Weights of a small GPT-style language model, trained from scratch on English Wikipedia.
Architecture: RMSNorm before each block, rotary positions, biases on query, key and value, tied embeddings.
Training: 265M tokens, 4422 steps.
Each number is 500 + 50 x the weight over its row's rms, rounded and kept within 0 to 999. Layers, rows and columns count from 0. Numbers have three digits each. The size before them is the row's rms in percent of the matrix's.

# layer 4 MLP down, 192x768, rms 0.212, rows 0-67, columns 288-383
104:420565442497431434493527543429567521496489534522551600434475513524490390485425484509513604617497497523626365491489562494489537546524598506455543498456621451403511500519450525536477549527580471541507621506514581503528432545538534476500451478497489530561504453523473463518484450542441523557
094:485479433508514447492535585585484541438567606489495462501545470508489580478487529466465530593477431475473530482492419461469515560555448486550438556473404511504578538468482452561503583422526550454517552505524402470484455420615492485459444502551573452599518572485407524582452493515511563524
107:480416549394538461514492507504442542407505495414485489594501512579491466473530413582503391485526584457523581530516543542535493565528429442578579420480450490611518428443460459535453511514609448492493517494491455512494513497462574502599373524534511559556540471450561506473548510481508531481
098:502488514409478520558534431594552505436529444456566547453554481434488382498533365465507511506503582517454480503434485511463519589489504418416471424461492483442532371484430575568562517505538473544526503476517486507584478432437521534482444463597540547434564473516486491480552513432521509525
098:425539464550503486507440439436511518583406462395538475585524454571450474506535460407483487519569488495480441430500552513511492523574564567562463368504516549455507541445493479393511541578519575496570494522427551581458433497457487483615561459486504495441456480499524498546521565481517532554
097:479444546450507422489491462541517551420559506482490518542501480540487374528523479474519443511514501439445540477526546500486521392548405389488508443454443390442486542575494575504529437468582519539512540528502475491470544453423472514549432492523433494484518522480506507484482531545577543424
097:597445405573525533460466444504555481540562474470459520477468428413482484461505539494478548544445537535542540466473591518475513561493521554534498421446587390560594460484576456568458479497480527434452523439437550496522486445525487517486491548608540581452474454558543531490470439526521451492
101:430593422483474541483447559618632450497477512576501501495493454438438618570489476396565493486550468415420442484472550410507530468501515473498501509473538499471527577556542600503441502509493424506491543573475520474474453467441521454530500582499516486507519505499430435464541476460491457532
097:512400442509542506530390608574505475426506540498509525467533499394482518436518478452532449471504480473477514304423545484573488516495473564445385525515442500552468659456478494473453550410461550432598521545500459532542520526569465526517407548560530480488569495572602591449548450529463545508
100:567431556417418521485544514453538582444490454377558530456497490498481489612579415503544414429437558496390472514511469501564467493509460465573503502535337463542389452463541505468434460542489540455489468437434528556440531556508547509504404455476552542481481487406566526482433594460536452436
107:568591463434511525512511529435456529480526507393611475568489415431532468466548487473504575474562436427461563572435512493482454499467495508508586533494474503440501548547550534458502437550486556458525426487508445426603567528458524447538446510567509566485523387509535470550402491496515487496
096:464483442458563596567517645449490556518522554460536480541518496401485450489539421562412551524530498558476408501503590474574374567447517444420570521461507582511488492554492516532473514476474430585542455569484464565492481565527637391489573461462656545446490494501578464528480485539504559540
094:546620554591432570493551447423594559395594468549447515532509562522551500458489515444463497494498421395466445572438435477402488532404521520473492503480443482488529498542512441503472385542518477496490561512588555541510549473529539455546497532544487483455570505529511507450482483569517508458
094:488458573448475536543510408418447380481516502587465443506515441506487469537505427502502499447383487534530500583502502479568446408513470588544510426586596440563471560489458435518452441417607470486463476468483510484549424510453518581389481477562479502525453521474511572529443519571497471487
102:439450469448514562585479525497589516406488504579530354436471510467509515571443506546514627513467510473516413507491514468531458492544599507467485468521551556432504536492444581559449500460440499475536586600514426540471400595489570484508484534394517509512575500563507468502496462415469480529
098:545408416561455474600490569600449533511566431519505493514501487473550476627529466530558517532608529507531536584467559462538485509565525514491559501445585562509530611501436501468406521488473504516519443496477465571500457535577525532458531515544564495578646539488495512475537491529486467480
105:514495449455540477448547498441486479467500555587509511461514491572509513481467519469397591518558421511540476609468581485519516489564503511568575506505509489438561586492409515432467501455505504559520446492536550426587597535484474505453533457483492493492471452555494568452488553473501510407
104:495528529520530583456477484435669438506499512472430523468493537488511467595526496555574453530583476546453565462516530559421517483493486516444433597461336429495506452465495458589437633407401462539457487511565484459491542520513558524500492507515477529537455540536388488502546514464442488499
100:465477539489525480527484519490456508549504518455449429477470494574561460488478468448497475513474626512548558458509516507558530549473551488569480512530528445452508394511510588525471561584508455484506438482597521465560497451494540498552453476477494480616509466558483525571464469528418451521
100:471554469500490524521510571468477475475599388471536465511537537485480516550466476600507535482556601433454543515562506428557469485586441453486546468656492436510548592474549430426470561404413373593553481461454374533443495534544452585516484509460493597536428455443424490451472510536492540497
101:424536463431491535499465490551467517465494509478475505578504529577490576387478461490489413524526594498542539493485490486504553416469495503524486474528494497406498475624487535453510437564455569441475591565411514447431460578477536538639475501474502565499411522376549528544596515545515508497
099:511494543486487496520588564554412503506403556545468435575489502469481455341565445489524553464538421476444573492544534442536533590454602474514477544518458404525609501544565484422462485457641565525508443414516486628505580551493466501568472532533507442529485563476487603505453516515492462454
100:536452437454548475582529498438487470448501441433513484502550486556476550466550457459514470458524493447472461507482594512502592453509475499495524489422513510505528532450490517463487530500469492507487545428427471430470592449497529492453536482421392524549456479569417451452464537530555518464
102:439506473388456439457585452444518477503453481462498592474504538483503486527550518511446494387460526542485574545535501492500513575472490462536450491586507504447532534392519444570400471477485552505544437512575519530430551437404325566470535470489513598538440496534390495499448363488517501537
093:520515462540508455460509552441462490544475553504588615447531563566501407604447453497522475559529435489478422560493544469500451396510563551449465482489546512418555410466360413524397466532592468420579507464473483491529582548478523513377576475481520421595513478458350526496533411438531536475
101:484475499525593557499513464501514450428521466515495554404491530497484473582616578515529462358477439540463456557555482479500458579517386494429466622543582508543554464490428490477528511386388547436530457544488438488492546395579508418515507457481460504466555361538460468455534474544467464447
096:537513549533433414553558498552416472503498442494562613494504526536510481436451542547520382452461373502490579439508520508524503494545425516532481501473475383521437588438507474509447541444468476508460572511513408495508490603593454449492519520533461485445443456431429570568397590517496428487
095:396516549537477428418459471420528500524538517516504428417530542451417447492587494565547460425579491504575535595529556557563481515501509441465525551570547526487577555509542591495445432503594468570525556505409410423525469479415533431537545586526485493433548492473560543464533466502511561461
105:467454515530519468569545455485480498506490426509493556666517581441501530445441530500548522466521476538506545537494450548451470546523416545374457607564507552504548523506542448432480514482666461442483480540541559502467434432549538549466460557573427520470387478538503470622464475505466429553
102:443460503489534489533439457478528412517478508465525421521499517481547530566535409528509551520462481521579497604465498388611519481460422523507517412463511515587481475484544578449493472449502520426509504465557584507508463491630427494479432535555452505487577487529433558528409591488536433516
099:473533478522492429520505427382440553526448450531425463525583490494482494502582476424517493483451538518552503560446509371467408451496444431511529569572499480530524566425488560475474380424506570487540541529424531557544445524529532445472505505493419395614510482458520530545468509476508558452
100:540504503583478559500486535560437517449559485519506487342518446615530592563460567497499546538538514465429453359528531514494451394544629514521464494472525509489518548468570440509423499483455461474444527509533630508456475544577501481510546453491511426589518503545485522497490358458473507534
101:581510493495549511540528478557510456614481504502561508464455449407415483539509644592571584492472373450489531439507529475523538427558515517473568590498577564564454610443533586479502571486500514419481500525485472513506525430494551504538478347569478528437482554499514436489427387450444430484
097:532599435423489443491516459494434499377448506510471483596479493522512520400469562513499462534510643454520480446473403512434473375462490505481487444505438504477503533580553490540491553376491447567523476499524477490502449347507548524495553471442588432488495459574606432411524455542506582487
096:583563478553591495535578471592312547507500604503438464503498499474494577480537553605511496434552574511556566601435477519509544534476544475496496429479433472516571544463530545379453635475632502581483470511519542454494472590431451573532504473473496490489469486467478438560458548460521515454
098:484478487535626514479501442519467573532491417397464465487480483546508560592561457500564482436487454515534598460503496446445523527570527455535400577492384432528419529528539460537461467456525500479516457522630470573442552511529541428448514521517507489503524495572538535416466409541508508467
104:488489643499467465590503485484439476572498455427544443506545546449443555549456502437484520517428527476502440554498495513513479575537410526469632501522526500451446513535513485532498489540493454455529474594525592531513526535561458587566555495548463553414538412513582444522481359502506493494
099:565566489500540472527498555447502510465500485468502511503498428502411412481559520517489500507553581504537543413471506447636566484513422507465475564460472493477426501485538535411519532455481527435532475511374405470538570512490547576538509509522483496487529462578424593509541531609522505518
099:510428465442528483481528531559500509506481565538560558487512511509546440502492554474588468544550496448559581486470494492509485525574537508460441550470489510511459426445516477478532415484516442535501526562559613519523535536497536510460490549480497536510574563514437581436456577527499560450
100:429503422536585471466565481444532525425531465467483497519505536617552553519480549492580482425481555514598594528573512479565447395495529567557506388442446456483407493445459542527579520508466525523534487404586489522537453542550458406504532479514477411387617486595533568395557540477504433494
105:481453545538503392420527538513532484398523525507534469473504491512523543479471530632480532513473496562472585465573532487552531434451468456473509525436559434531446467481490528572480523546502482473509554518482576441596607518535495471488528479495494449480537476515538545484465525421525451509
096:465485636431426570388507495497526487417511505512554492525504477490499466468535485484579547498449540496483620521490574460493501540553443549536505488544553455590430535408512471435526492502459486532409564565496530544410550474516544482480572512513600490485557496379444525469558557638476518582
100:485492518420478467432602486586491516348472554515495459520469447407459560487556505515389531458498469468479499500533440563430465500501507456527530470481517504528513557470452484496478554514503587464472513488515457485537544613507529479530420519495483491486571569561497382518540510545475487481
129:496466500544462433607491416436458415536485555524541483522528574484497579429469532373536548677469535500537502457535508519462523455439562661568525593476478506442420494501450552444477452537526466444487539440485500544521442501574574476447575539542525453540518480579573497516479462470475491533
095:528488567513488558548560547520579598480464510551502494507493516462524449483492378443529474454475615554480461596552465462495520466487514507530553445494537442416523590586472517484549459469466569542520449550446489518510569596513601562509534487481432502505448552493461408498559512446477558456
099:508479399443516560403496492490532551492464482469453493523540543511649569472460516435576492435422586565489384508484444459473513545538527570549604491529420496540491501498490521532521546490495536544491398458512515539495501391520559474553462539551585445487523564529392472459466609533537480531
104:541459534501552442468568514436530490495543468532435486561523481495518568421561509437514441498436424468512629431522471530438482507505492405605524454531500535566534495482532444456561474468505494559478536511610489462494570473484440479445543524471450415397518545462581574483438640552502567525
099:530508543557558479545419466591475500470452581496505401444461488507564437511547411554548425529483497427584593505463432512478404528416507451533538523601519511564539485515621556529444504417524458487518462462503423563525453528529510499544472514509583547451498497506518426526511539523511518516
103:485540511456597498505492515515585433429552469438465450467465448518517535533491476478485521485405432493467576573534553556495535577474478482527549466516580497596500498482555562560529447588561557508527441525496576529499546416470552439503527500514494398425426526523435410374492479468505563403
105:458493539397529425567572597469442503491457494559489512497517438455432489500465514451541485554536543492539573561414524574478521382482490532476495429432452474476551460485532564503431524489518498417505490433475492475514535527434475601499460540520597553504476483539458545528459489584515570526
101:494528475461489543492593502442540446439461582524511493552523505457555476472565581458549482511469312464481462444571514542452575601557543454555446439521433549469515479436500520366535427537611547550439459513493395480511514541519540391538472552493448482503499544478518597501531486479499495395
096:479518466552506524527447515542540560449546531448495440343464450543588510430484467516359469500531465467563547452461476493560578441551477571537409457462421438442525492465466536589478535449458441588501453483558459493532497540487494436558504519472380536603487503365440472525477390531508451504
101:507550456591428445504514556459540536609424525437427476463475404485503553512545382540414385463598435428535530581511508528519406476517566445440549472557357454499435483536520448450541459500564502500486508467494481555597472504549561441494541514485453393506388500470565593469535563632491514504
094:532585459529495500558439453519562458552572533400526506430482412487461441438549475533468553538464635509437559616474426540517468456509486483507453547426553423405548519512542409491568414435552508666458485401471482406537515507547431462528564522481463483452499412440515536422462470425499512449
099:583482429495535531537588483465412544420490573535558466558487494519497494445497496568522522448494512438486474535531432516435526470536623451571559442482464485520513512454489541486449510565539503412428452563499631485477606445532573472612399482534477603575483495473522529422547509534443508494
092:514639500481418440493569553416473488585459432473479596472489489530467479515509401471470538487363481519606492437454537486482511527461499476540465524554614474484483523604517486609433548500473479524508464536513434479566497435382490428503468437411425509406481479486533484470450481517521482608
101:608550477544510555521479518502472529481467540469410460549457509559442448606515452535520481475513548363529599442540531511537502503515528446519487433458571546658528500489481457439488560471518563430566540582642496471518567478506571414548481485461413499421407482523572633569493565521498440517
100:481418625461473516535508559354351523563482501497437553497510490414419441491514466450438538483458458473468502524490488500485600550576508434446470531515469424380448453497409544523518540515527382500520488474543523575540443435541480510485459487548508534443577481414498492512506462437492554468
102:495527518591487502490377487423560412499483411588466450531505467448566551625553413426496492572485445482502511493447514452560512505528435499435560505481505480493512446583477484528537524534550505515510497446543555514492482540488544501449439533408429544488503604508402494477390468446540532520
105:468542490451508538531522565511435481569458511531559465567486545463544511514486429497433472579498492508471386540596493453556424519474480498436463446453457601479481586458396500526464496438452567528479534570589508564462537537505612449437585438500525519450402499475490476504515551433473428474
101:462576584435542399485525511488528400476506400580447571582514468437419435477543427355543566477639517527517526529526424493456588487486446474519525414493447593499501529432477438483517497407563457487554657488560499541508538483529610561483521448446425418496442586484499575517604433425507537481
098:528524528551441510553451513549594562476520465512437459506525472471583472514517597395556425537499454511400497554506558567401515434543503508524500456552461641408512578454451436523536419515603465566438565446592548476511574477510514473479538511397455459483535545530488489421497565456496508447
103:540528475490499533571461430511540478586532502539592406531437397478592570392569560485493423468520572572462529559554505478445424555549471534445521551478485509524527476563426496547444489512500427525500491531514417488525519464528485484513425511504558564450510563454567451416586457537456508503
106:465462539566542465449405603579577534538498451575494500484521460354509498570539590534494487496417525533539521525512566461532495520462547541550471596467512443616398547541497568518433501507519463455451541421468456571427418458561454477427465433420493486475469481480598507487543455504507542461
107:488545624570466567418419476523353468562484522504467481518559658509503454568430577451502516539557473490550531498444449550571481566513452567521560500461559556528538504414581542515582456569477522483487458469599523404565519616460457499469528375591508503577416460433525482461508500547518454519
100:530559509532571516467432519450528540498491540602465440508481484513523543400533539539536443520472591462490549556525500493429477499570479500561513524414545558567536585369552494460390597452409477439477600528445370514521456576480487537484544456482519471620473425500475488555510461461495406492
096:543591580435476432470516396434545512485484475493396508597522512494466519457406463538457441537484537545517575506545458483604515559554457499510497518461519523533511564424467504575541460507508502442520467538497511495477563405456511483477460554493485495581468439452526471464485488546499506393
098:487445465500464563538422460568479606448485437523494491544445444547454524463492472562511489530566583502471511484484469460486470387534532538490527457588544505515471551565480498429525514510509515457495430517535595434550415423495477518505520551480534455396578482506580489490586596561486581569